config = dict(
    n_layer=17,
    d_model=384,
    n_head=12,
    n_kv_head=12,
    head_dim=32,
    d_mlp=512,
    vocab_size=32000,
    activation='geglu',
    norm='rmsnorm',
    norm_place='peri',
    norm_eps=1e-05,
    positions='rope',
    rope_base=7360.0,
    rope_fraction=1.0,
    qk_norm=False,
    attn_scale=0.177,
    bias='none',
    tie_embeddings=True,
    parallel_block=False,
    extras=['capped logits'],
    init='normal',
    init_std_qkv=0.0405,
    init_std_o=0.00695,
    init_std_up=0.0405,
    init_std_down=0.00695,
    optimizer='soap_variant',
    lr=0.00234,
    beta1=0.95,
    beta2=0.99,
    weight_decay=0.14,
    lr_head=0.00798,
    grad_clip=1.0,
    warmup_steps=200,
    schedule='cos',
    final_lr_fraction=0.1,
    batch_tokens=[65536, 131072, 262144, 524288],
    seq_len=1024,
    doc_mask=True,
    train_tokens=498600000,
    steps=2107,
    dataset='wikipedia_en',
)
Each number is 128 + 32 x the weight over its row's rms, rounded and kept within 0 to 255. Layers, rows and columns count from 0. Numbers have three digits each. The size before them is the row's rms in percent of the matrix's.

# layer 12 MLP down (transposed), 512x384, rms 0.0621, rows 359-386, columns 96-127
095:042145163122159192170139161083135194145180120173068113137134093162110109188093171127165096100101
095:154109138114190178094093121161119144120128139098104095097107089190090117131108152136156110089098
111:119138103122146132119101080131118123107172113173178124162161135095099152138119134107135134108139
105:144172178177089087138136155129161087100128100140147156160114071116106131135110150142217123108078
110:114054115165163094102026118066164111112153170156179141166129141184088145105103078157113073116116
106:157083183119134161115132098110113119106182075123122133121133137104111153048075160133149119110110
095:121115182105122178098123152118192107100150129124128123105119120110086095124176139093179177053164
090:102110157133143145059142146058139161071114066130123139088177104114117126082161113137167134101145
091:091090047105139148102166082087101087052163122139093116079073112167142065138131113141114185130158
101:138121093111162110123181159139109101127193057152076155188076143079113136120150147105119139160229
104:129112108166117206166117117116165093192188162111107176127124138095136158145157098097193072125175
097:133159141093143160119127154118139169121087181112145108107066120116117108118169095138125120107091
098:152168193119157090098100154167139148071086145124122171139127207172130179134147168132068091166116
091:105134110098157108130147141160112087123154122134091135138198123131129140159171111125141169204084
097:121136171102165112092146087174136097168133148108109115130154114147142133131137086158131143108151
103:197081121096058136147155089201193125135159074105155120166154069132114155169126087146121142077084
108:105162160140134147076128141051171185106164139143158101081136078174120148121136159103094086165116
096:099177063113140132135146103133114125117122156136145150132134159079106165138200191169111131174148
105:103162177183177092097100143142102142181132120093172124175066152106094167123109092116088154057141
097:161093163142129122117159104162148099117153140173134163138117135126131117163127120163087104148137
096:149126117167091098135189202120096139102133134219147172222110130054102091110145107139133145134163
094:183157186109134107089101106143098186041154105118171151189120106115092183086196137120135188147139
104:153144136085179191111140171233120160137071108137113108105133224125151113141164132136167168117164
104:140055085115119137138121076110103109157073108087131165137148093114123072092136160143165069076145
106:113150107106181119154106132115183145088145125081156126125100180125112145134140127112077090141157
094:135145154107154149167136116132102117069110135172186171116131123122135135134146064135104153109080
097:132165108094176167109126095136164081114146091124135079075114181131089161166168134098044091146119
093:132148129179069155105152142166158100156108096162119125119176118141092159082143057149159140167126
# layer 12 MLP gate, 512x384, rms 0.0752, rows 360-387, columns 96-127
093:072185103157102073118182108138110120056136188128162132111156202082162125176143161128175107095046
098:122094143139134123079162130137161128137070079121130129055067183135089154119143115114127067103103
101:129059089111109075131124115134155130093134140149115154143133087116123109170168112121138131154138
109:122097145199208133172064160124121131131126123152095144113131107101155143159091084135171136149098
096:117093182177098160110161140149128162097154134148146071037113134086118082081146137175150113199068
092:186115174180147128166103173134103114119101135104128080127120150167155119132112136129123091187155
097:110114095105151139100118097122153111097143125111145108119146103147120098153209133093114127098112
100:121106151184047132117138135122155173130109166132133124124117088143131146129105127143129117107139
099:169159132118163084153149081119128096067130173111117116114162097091116105154124173149123174124164
098:187165104179103103078143136152139174096154086144075151118108128129125114107181137099143076137126
101:158128154143172105131111100118212128130073131104068126106059147144090100108139189059128113092177
102:130076132124093131117091081147102110186106166122151134142073117102157114120126142152133108118133
096:127153152091133139149138128146127115139065127171101084139114110068123090118086174144134128133074
097:095090100164126100138155147208143143165143114126147084148160169146168151118137109111108155138122
101:148164164134105203107139135139121100103088100152106116147102102100136161106175084102061134074061
106:131132145182083118120159154165102156110148112126136133157127131118153183152181179146160060092106
096:137130142092114113099133139123117144112105144119121183109131123083096096140125154152176093134146
104:191104104148119085114185143123136127114099061134104150050156107108124098176054132199126091097122
091:130137211201116086104127080141159132139138124118117133149114089126095116101072160120085114122097
093:125088151087128127080146091128179141148140124123109119163124104192203165134169104126084112162102
100:139163145141145117103097134146145115091083134105132136084126147117128092136104132170176138154142
104:175135124101133106176113116155161122111095139125073131101122118156110147077113109117142098121128
101:106178105137133122152154158104073152127097144120110116166127116079143157199162114094156137085136
096:166116144108134130191106113077190131098136140144165119116101109073108064098119177085052083170100
094:122129162123109186138124097170141169111147115095151074122134101105155097084081110101159103088138
100:160095144150102151115099099176137129132211079123129113087116140137156155124167095114063125160109
098:071093141079164081199109108149184142120040166144151166141162067102152102104158140175126151157139
098:122145134138127164083123125105178119150093080131095114118129104099131114099097144131178144135093
# layer 12 MLP up, 512x384, rms 0.0799, rows 360-386, columns 96-127
098:109127087121119074128103097158175119166129153140141108231124104108094152151093113129100137142192
099:135115111127152038117106065050051134187139170107102172130055125148123147114097138121106106124093
103:123174101113092140099141089095160118105135161051133113110107178145129157220068107140102171142089
112:129165153107129108137091144148099074141113115076131102125107149181173167113097097111126079136112
094:136146126140148139100178137134111109136096098163156135126160135135124170170077144117115102118179
088:089126132181126165147145141127137106084109142114090195147149142147142148162169128114129122164105
116:120130151088113112116146137135170078176133130155157161131100145104103168135107085171189118094145
104:092091147134125109143154160149120144149151141114194121104134130149113146105118141099182146139114
102:184187081132134154108114137094138053099157156120104161066108068156175122141142069123122134157133
101:174153069126084140142150138143134176119120147074111147138175135136147156142070116145078144108130
102:145148161125176179061206155106087125127092126063137099177178071131170103197118168019153128153145
102:132129081106157097156167101147154096090185123183138069144063097165134110042096119158093122143132
090:118123177166141110158124096132146144114115175180174107125051106128163078107152129083112097068194
095:100147121120111138192081141106143129148165130152156152123070142143156163126131138107158147112082
101:090109137141160152151093168175143120140118152177127098098084125102132125175175067133133149099079
108:099131144155121139024187155092172148113135075142145133168166051146137107105097159101115121160165
095:127124134144161145087141171079087125184153164076117153108064131200132135146085075109163102139130
104:159163121091121167116175153087125199127100065155051156108157112123098142172115167107150106139110
096:083153123110197146148137098142153108142097067114118152097112189092171100126177102132169137206199
093:120161148058082111091108240184130135157103155141123119160163064119148162132121129147068141114130
098:125181159107135088128094076142100102194142207126202156100104199102128067070103106126090103117116
102:120137133131119134168117113088170087200105170116172148126090100076138114174105140097147046087138
106:127108153122145157109113154125132117128152173176124161115129125120162083130118133133143121174186
101:116159111108174120128127093085089119185182095084094156139102169133109088084161170193098132138067
091:136138158127136114110077056116148092191080153102096155154085085109096185156121146115162136148154
104:162120151099109113122184111103121120121076094107151110163195170119082112118168172173148168092124
093:102157181111151195135106062101190142098113087133055111100109127116174162200121109084133068132154